Part of a small language model's weights.
Size: 13 layers, width 320, MLP 1280 SiLU, 18.5M parameters.
Architecture: rotary positions, untied embeddings.
Training: a variant of Muon for these matrices, 9546 steps.
Each number is 500 + 50 x the weight over the matrix's rms, rounded and kept within 0 to 999. Layers, rows and columns count from 0. Numbers have three digits each.

# layer 10 MLP up, 1280x320, rms 0.0876, rows 714-763, columns 192-255
528468508490447539539536480520552585537519436529504311490555467494544537489564545528494567499515466481600538535525538447439592499493479410456483496525520564522532509533477460476462471486534436
444511441525502507506499476561504548547479477467573472503460478481468559458515514452500570591488470478439548524439550511480529489545505527488554505508525496508449540510476439530508548584440463
403501517459487491490497462495531589533479462525461498492488511504436529524517436548491509446552535534418494517487442485612525484544533597397513559487525540534567428490493531471564515492469444
469508546551475468522539520510443480474597519497506546563500510500454534484493522499530501482504417491425473587532487529497505503510488443565474511535370498453482473501503524540528457455543422
427560507461588499443532549517443522565552510441534507469514474559423493428437487585431468574555598530436518495515529527548439489566512620390436413559567480584515459582555450490593551476486447
559596475448612506463577516586471613495564511508539441613527450454481384463557549528518506390399517444502480455506502506543403516477542567504578478497526507546487496536414482368490432520603460
510573492490578444495489531515482516491510456529440460513499610423556485442477455478553438551525484484462472524592491564503460481516442445457351428561532506451484517560589504514537461507581524
628513527472559512552521472510549474542511491441540447414468439537454532534552460491442548496503443539529529550456480420443588545589501459538496451499396452479537553601486468501525512389493516
513518462541417442514552516474491520523560514522616564524475521493501497444464505477501502431592399459638470429548492407489543506490535531499418464515502499520435546513508576402524547486466485
485445508516451480409545506532506557496458463571635465492432440508501551444509601497508449516508549502453363557519445569495547535602532475438389617483504582490450508585501500416469487551502498
429520440517437440471612449539499435540530432420570470510447526483502479536471541409562503447396415510559501686386451507491597519485505528591581490482485602554455441577443503582630506507494430
458481510492557463532417532389503431487513479481507455489519477559541571494481501565500491446553470463480465465598575533494469577502515511556497540503528425580483529529468461509480432504567448
468485503498556473536398449498580497517439521519492457503487472553507531500586470528549557516417503518503468441396485500479623397593619396551518446537456492455564472554542532507468510457446458
469540463509436434458489561424538506504494447429587494661525532521462398449548549530486515492471459557463607539470534546543450520477396631534559564545430519555507471495456461497525447485489527
471523572421554473498494537466488431554539472498452550444496476498483499483502405457458532455536490434547486502523523546492436510498504572531465533538423448433492499476539536499601568484496432
464423516451498464451408509536499517446447464469563533462457503484494466458501593464580503454526502413512526496498440438474515541523552568501500467553412455472469455597597412579544496594593414
594482579502508539515485498502519452534441481493472453545617495518465438544508520554509476492543450581496609506497517404625471508489512459480596449435465580481561501457498554459497494457496461
585510531539496377527501447485553459598561442559547460461548427465457391453542546491464461478485621498497499408549498618459459603506604606579551492461559404507612437421505497450527519474497513
562559423510439505516549466458499507478548505570554504447478472496553495423460560599522535504442530521502508484517519611418504455483523538541401444533516611473474566556502463469550558450555457
462475550562454494554510506576500613467537521651504447518517486397511532572560521448555590539618589492495501531471523523468478462510528453460551505493510559499481599482613502445535526465601450
443425524481553328498562516470493508517432458491498459561540489555523464441536474505575570590506507505513477603477522559534520595506485543533481518481472506570525587477490540522571581442532399
501435487476485459554514469457545466489470464477549553467444465515538544463398473551361518630495457478486574369508480427484467447560503478555504505446511518557567462621475524477507396453522576
481439446471571439454462498496509592545451326476532415575454513519537523554448510538532463474513538474512514557505510495610411507546462511542590505532492467372496525536497606525452595487565421
444476537499462538525523508510524353555455440535496583460432505511507483571445532545525420502554537512573512618467365521519428498413503541430486444504595553572601527491508470495471479456569531
511479483497563561554451531518585453409540463536586449512522487529562435436470480557544488495457479476520519510485557523485462455527535478571417524469486572513574485607508565460455393482504485
465446512511584409463550486451445535528469487465628569516482446520501471394487463522516457531541409533474460528466578518481511501477472524541524491456511534547462570485493481477481482483552419
525437507487490541441505616564489532516525459494571488569507572453524457516550555424555532459484473538469523514482606405451569498567477505572479551493510531480460457535393428485576517495435439
480460482437452551566425437566471455504518505607539491407401469466521516445520469494530465496540477433448521436517492382546410502421524472476501542492453488501486357479532441409511504460491548
517510459409536552496515512587398542524577440529540510536511495509511474458518540500656458493566473493461471489479427424431547437495495525523529474522488448583533523456497435481486549553487437
522448370518489506524477576482430492546569483501499534553471527498444457533577491594408414506537472514429512546557507528458460521463450493561402495515564563452512482448495386461531584525567519
455557455492422465499592517476462552475384466522486413553532467526503534532458475575446498534495499480450574452438443445409499538510456612456565482499500507518561469415486520516506631501471573
483547438477500504439484527446481549516401485474467492535480567507537525486521432586407565488511503505448510406490540570544547550500523463565559494507474601526502460471460523563485509487547548
513531461472376610483466487527492423488510565517511501474518412504464416489559503474444464492483481428505503524568429448505559497516557448462507512528432476476481548484523455382455502606559404
525506448571569463497554572465514540501520490523501564417446580535541529481438535494519465468486594470468422408516469434535520432523459433503506480540527441556378548551418488564464568518453456
539515474490562580516543574537648501472466395449478499452474459530474489521601541457546487475586493498495590532547452437510462502459447462458503475475588542449542568472469568510463434524446485
535469412566460546564502491481401545446517397531490546504577484468493527518397420482428466389575447471464525535444463497508512481512451515532539548457480458477468413534498472527613480423510514
486453487424480549450528535519455611472518440505522485426442523487426578404496576588470488399580495433443442445473529430508563518592439527432520513381503442469597549586550540502545588507564483
435519409490537610448530489457477496547487491505534498501500506556394509521465482553471493533389506526497497449554564539466468522521478456481552459366485511427489539463469510450527491560511516
424475473464427501468550610503483461515397478470548449624455517381485448501466408418419481435512538511513545451495540433499408470551458495524452487523440491541529473446506471507445569563465474
481496489488450575505413533583450447490584431461488463515506411414410570543538468560478529564459458580460525520474461471533426500499510524522417605519594482490438532513584527508457491514426416
452530430426497518533456486456472562496565516448465435602517555506419469573533498531509564440551479585468632419505572546557523392523478444496460529502537505490535519526501467508494527425468402
495520543546423509595515513543527502512493457484520455523470450395433426560440531415455478512487537450395556488563433521536498513508512404409481527500625452439460490510575407555469520505528395
453562547533396475445506527521489491542526518460500546421569517459445502454469428428453444525430467470486507541441420408480554508587558534510437511483454539585528463507472451536418558441515478
520594549599474458515478531585530497467527511480449574488489491531430431461485432416489557435560524530449518494411498574518495512376461496570503567472518486412486446590479360516543483532501482
472517548539491467543487440527499483511565513475592475445510465519469486493435528571443438419442450414467493561525522472572529435513480549460551519492411513486486563447509570538564491393539461
533544497509614511516472457518551520546451448525567568433614487480439449565429468546486456428470604540490525511511502364552536407510522557501506505589516511515494503470465500525548505596466566
551507466452481530579494485442623511473471562572475609486414504531447496461499491434407553539510529440442447431462492504452515475510469526497450496553513398485450467587412464515554392485424498
535502477444479524463456505573423501512517480492462471418539532514475493427541535407558505530539515455472528458537399457450490553497477524412488499414500393522504475558485566488493482532478527
447441518405538650565553484506551537475555530531466527595590409508504478484513458535545465534524447487540479548542555519458479513344502402523463535469509559550523514545582449416489468535583455
455569515447594564453589459498477509496517521464477649418452537418529519478512440626445515553549553440566382412534503422542478537486425585570580574422455566545504497501494541418518549507576442
# layer 10 MLP down (transposed), 1280x320, rms 0.0459, rows 714-763, columns 192-255
506464561577482479466461536426467511484503550578515506480428472448556469469490467502467468512586544418539501433476474593529539564550441544533384495512587417627432553621384526523435480476438427
618443507600527495427409564480485525466580524472505486458570522555522545559524571461482549518519417519514481492565474531422521459512515470470479599535473577441457532558463505582529553448441546
582552456402463502499448555416501499533526524564501465537519492488578427503541460449530569487428507487555442494431448549361451524451471487518433476536503450477566561502489567552447463536459489
470501526428554515488508565461534556518426521508538435507571547627581542506571414496422444509601558545568430503454486492435498434409545500539511473492495467467526514503456483570534593535461547
409479585554450460477495551344548443584472572415542455425479448504552506472489421502429512484455467524511559460479538506446477558451568519495508472493475519586472495452503557355476447547533480
454527509539590483437604571542433506558349415487555454480493505507493515522544529437521464446444534562470523519458484496478428432470462457482517457563529524521536522556521426492499473503476510
407548512543585508489362485553434483485450599406536512591454508466496513485516474476514480545518437449367519520502571601506547523538548530491582517445413575474608376458532547436584585567480436
555529482533441437531501494480543468444550477495433513530529484509523508464500474484492459474561506550543485497531490582496495473568588441460555481457575495495512456501505505411504464492500471
510566506498458516511548425523537532473487460551519464449531504499477523448551540480489405504461528628515460484515502521505463508543517408470540374500518423576522506577533533615489515469438426
420505487529528430414474382453548494569404590570459494635500503471419493394507438447481524426535449518461503513508574542420443431561529516464574462447510452518588604495553394526516398527457407
544556490533437506473533417500506406516581461495521432546518577508440582603404508500515463499479549470458587609501391567515507534414480418489531534561510559467495555499492507543502479460509443
594499528466526481468512607507538506482440574474453510480401508397484474530510503504532574470458443437492420518403490543492456408487443552488470498489441529475528476464468522504470475464547460
554646552493429542419413502472587477520603557478495555471471512526384464480467456534551509519458431562424586538491547480517558561485547604435534535494461544434515469526475486500422498524519425
468456523477531438555494498490530513570553466556450533478429556474546485527521483452503479447470444396457460478525531553443508507495493418510472474483590428463556460566424522417514582516491505
507511509513481525517481568463583479456492484531471565486648518571558470513471616604483392459463421518548607533451525493521455615382459456572482551557500407576520393524540569489423533446469499
515517395518523500514485503534456498501480498481452417512513468475438493438417545459474507499478547437524446494375524514479503516529399467483511436449527529534429445510436529532480520562472545
486581477499567593606484512564506521509590491516493554446412467511585451427522527622496480603381517489535546493499436527477485517442460481428554463450326603504581532511437468508503565476529558
484418488485545572484533459575559599512485463505538593408531542500640562545547520409535547506480541546511473491542397505461461584430617522550549458530433570513518511456529468569436608575538529
438470503491492522513433552433435456467434454482496522459558544515474550539507465546535470590504453537511463514441463469561546431460467373437492483491575497500485525437418551548463519463487546
640497511448555481445600418415527481508376587514490380486448527516511505462524486618529398487457499505529394464456530525451557507487468514495487467596584472542540498530377505550508458450508405
404534474425455480526541601441472472426471468546493513472559406524479466519497523429573504422451445473452520531502530530537477519590553517493534584443501549485490510548449573472478437417450477
537411490470602612576483466460569542611496503511506532453479551606516456534572486496480597411481467471524547517503501493581477491385491501517468457443463514499452467503408515464502532499535413
538475548441567543468512411547500454480489419498526508504476516586416454458541513522390581407574531565559398497612471490453503493439461528502521556479514526403593445491548545529587487433418452
520541584438485442455447498426490551433452552520455488504470493465438569483524435525539590454440516485498590516519491426445484627480487538440520485429527431459521552474460517538540497489463552
595481531533520496499476475525482516535403537486471516494490584486467472507459553531423450597521422506569420473552548530567492560458415485472557522559484585417538529479419578540537482512519530
491524456481589453463483428595404541455488447540516495572464601612576530506518473538458444522579411490481515449470492452532531504557527471488470506502574487480481470499412506531464498517452522
489553574532530479510431471556526472463560448513440399477511451467535481436456480547517488447499530514467554504526481508523495513526526593457495466500530500576467461518550520525516441606373539
497498532503539565437427563505539584519431511451545526526528512577425537493575479452475614520482515524452507518605465517487596492551508570432427490524597445529492527389513512608455497477439492
523505509436431490446586504619432445433467352580402523493568450496510515534394370527497440478478468627392415514522557484497506597360487509489510564459504537479503559457442456446478513426496444
412527515554427564560527448521558503553486561576502501494524404495443551505587450547461481466520583435577547421607456566478455535574519559501505507557443498487552501519505541496507490412553494
506442478419652450425559501529558454450537524450489521508516566533545491541499520499559448534471472489455502495480500523526481497525459458594428520482498550568554498519484530495393451590516422
512539541372498503470477483518529455520514509456429553386477523457448396434492498441558438496539523424539479488501425489517499410493461532509442482471545515495433561463470534458461391455418493
607436567573522489586467472499526483480423426472418426462430473533567533443430467503451501554463528578460438386453526601469506558412544549572574562482394461608450539478452495535484380452515545
551544445560500372471507492494485414525592418461532546520630514586459550566487568543456525451447493441545603499540523572472500469522573484500481543521488483534473519495458468525425510509626463
523522445576540485535395487437575504440546578526488500451532480500477498476386563571434535546471532503505509489548534551578579498492579548494476424424397534490537512538510489395526498507540560
499519538485514475342493431510454430473458508506457478509515473535567456535471418510494549515589421584446467460539416457501478517499485478488392448496551436451445407520469435457515517541480513
396508533533503489486436406601402485509470529560525537573478494482474477576462504545490490536428565439486518515432527533476482593439472474527464547536625435494522482478466544369522448475500561
555438484447386467542516603509541513509592484486490508502551477475496492447495591449468484528489535466507642527410517524494531552493537523500533487518554458552517565458465457630526503520524504
479473465503539540558437439492471480472546522584436568555551466566546443511470436552509560544528523535480379519463523578473445464562452457472433423442509451494519468498424499473514559499532509
582490433467539487456601520505446551456436525481501494523503591485379551407465497608484473456371410498525536504561455452437523482539494391405594498442430540542477542504420440585546464533429478
449499455456503515471461500495561459466473514521479519586579532524407587456477434453452484486575509558462509492407489514501494547496531406537503463465474439477442463431513561542514494511476567
489515469515635527468519484557528440589429484546521569595508526507391512483506590577479605486483499521555441480504567446424611521488487568480538441529441393500449494503482384503497462433522466
517578451502494540540482379538415531564521581471414387540426491563638411464493548465556529535596468504486538457553557605512518455519557549512471422544501498595519466534528449515495479482533522
493485484495491419475475442517551521568510535489555539443515419483473512455473525514458458557460474504544506549462522473404577428527503493455462514410501532569457468515549480530505551517514532
514452578534514501464543503522483476577390449518563517573475465508467536580481535398463484481412583449503569480547487540479435575361485531470520518563509481455535549600453458508569521518454486
449454460497479441407428499493516458493474417510514513498450492575420606509461517509495468451374427426533406519475481475415465586436465416545448477568493508505504530575541524434458479540482473
600625598511584557439470442557468516552487492389446494429484502446578443552465460502577511493524577554582498486422404458435471549429480536458330456475490500497548501465469530460589515480473524
545438526490543516537564468524512497429519466479512452597538488496510552603492444509509512552520457496460513600574502553526425517518539488483573563481524587549427541447439481520542518592471496
508515497456462377468440417483462461462413449498550584432412478496437515455494507438510541607582464544496498508553476416478494502486507561521467462507455436589457476469585456496476506587448528
473497480484473498513457512495581540491510461494549490513509538563497486397458563540549471476614464459517520523467481541445461569480564540496582543482451521439490435529496504444443465479532554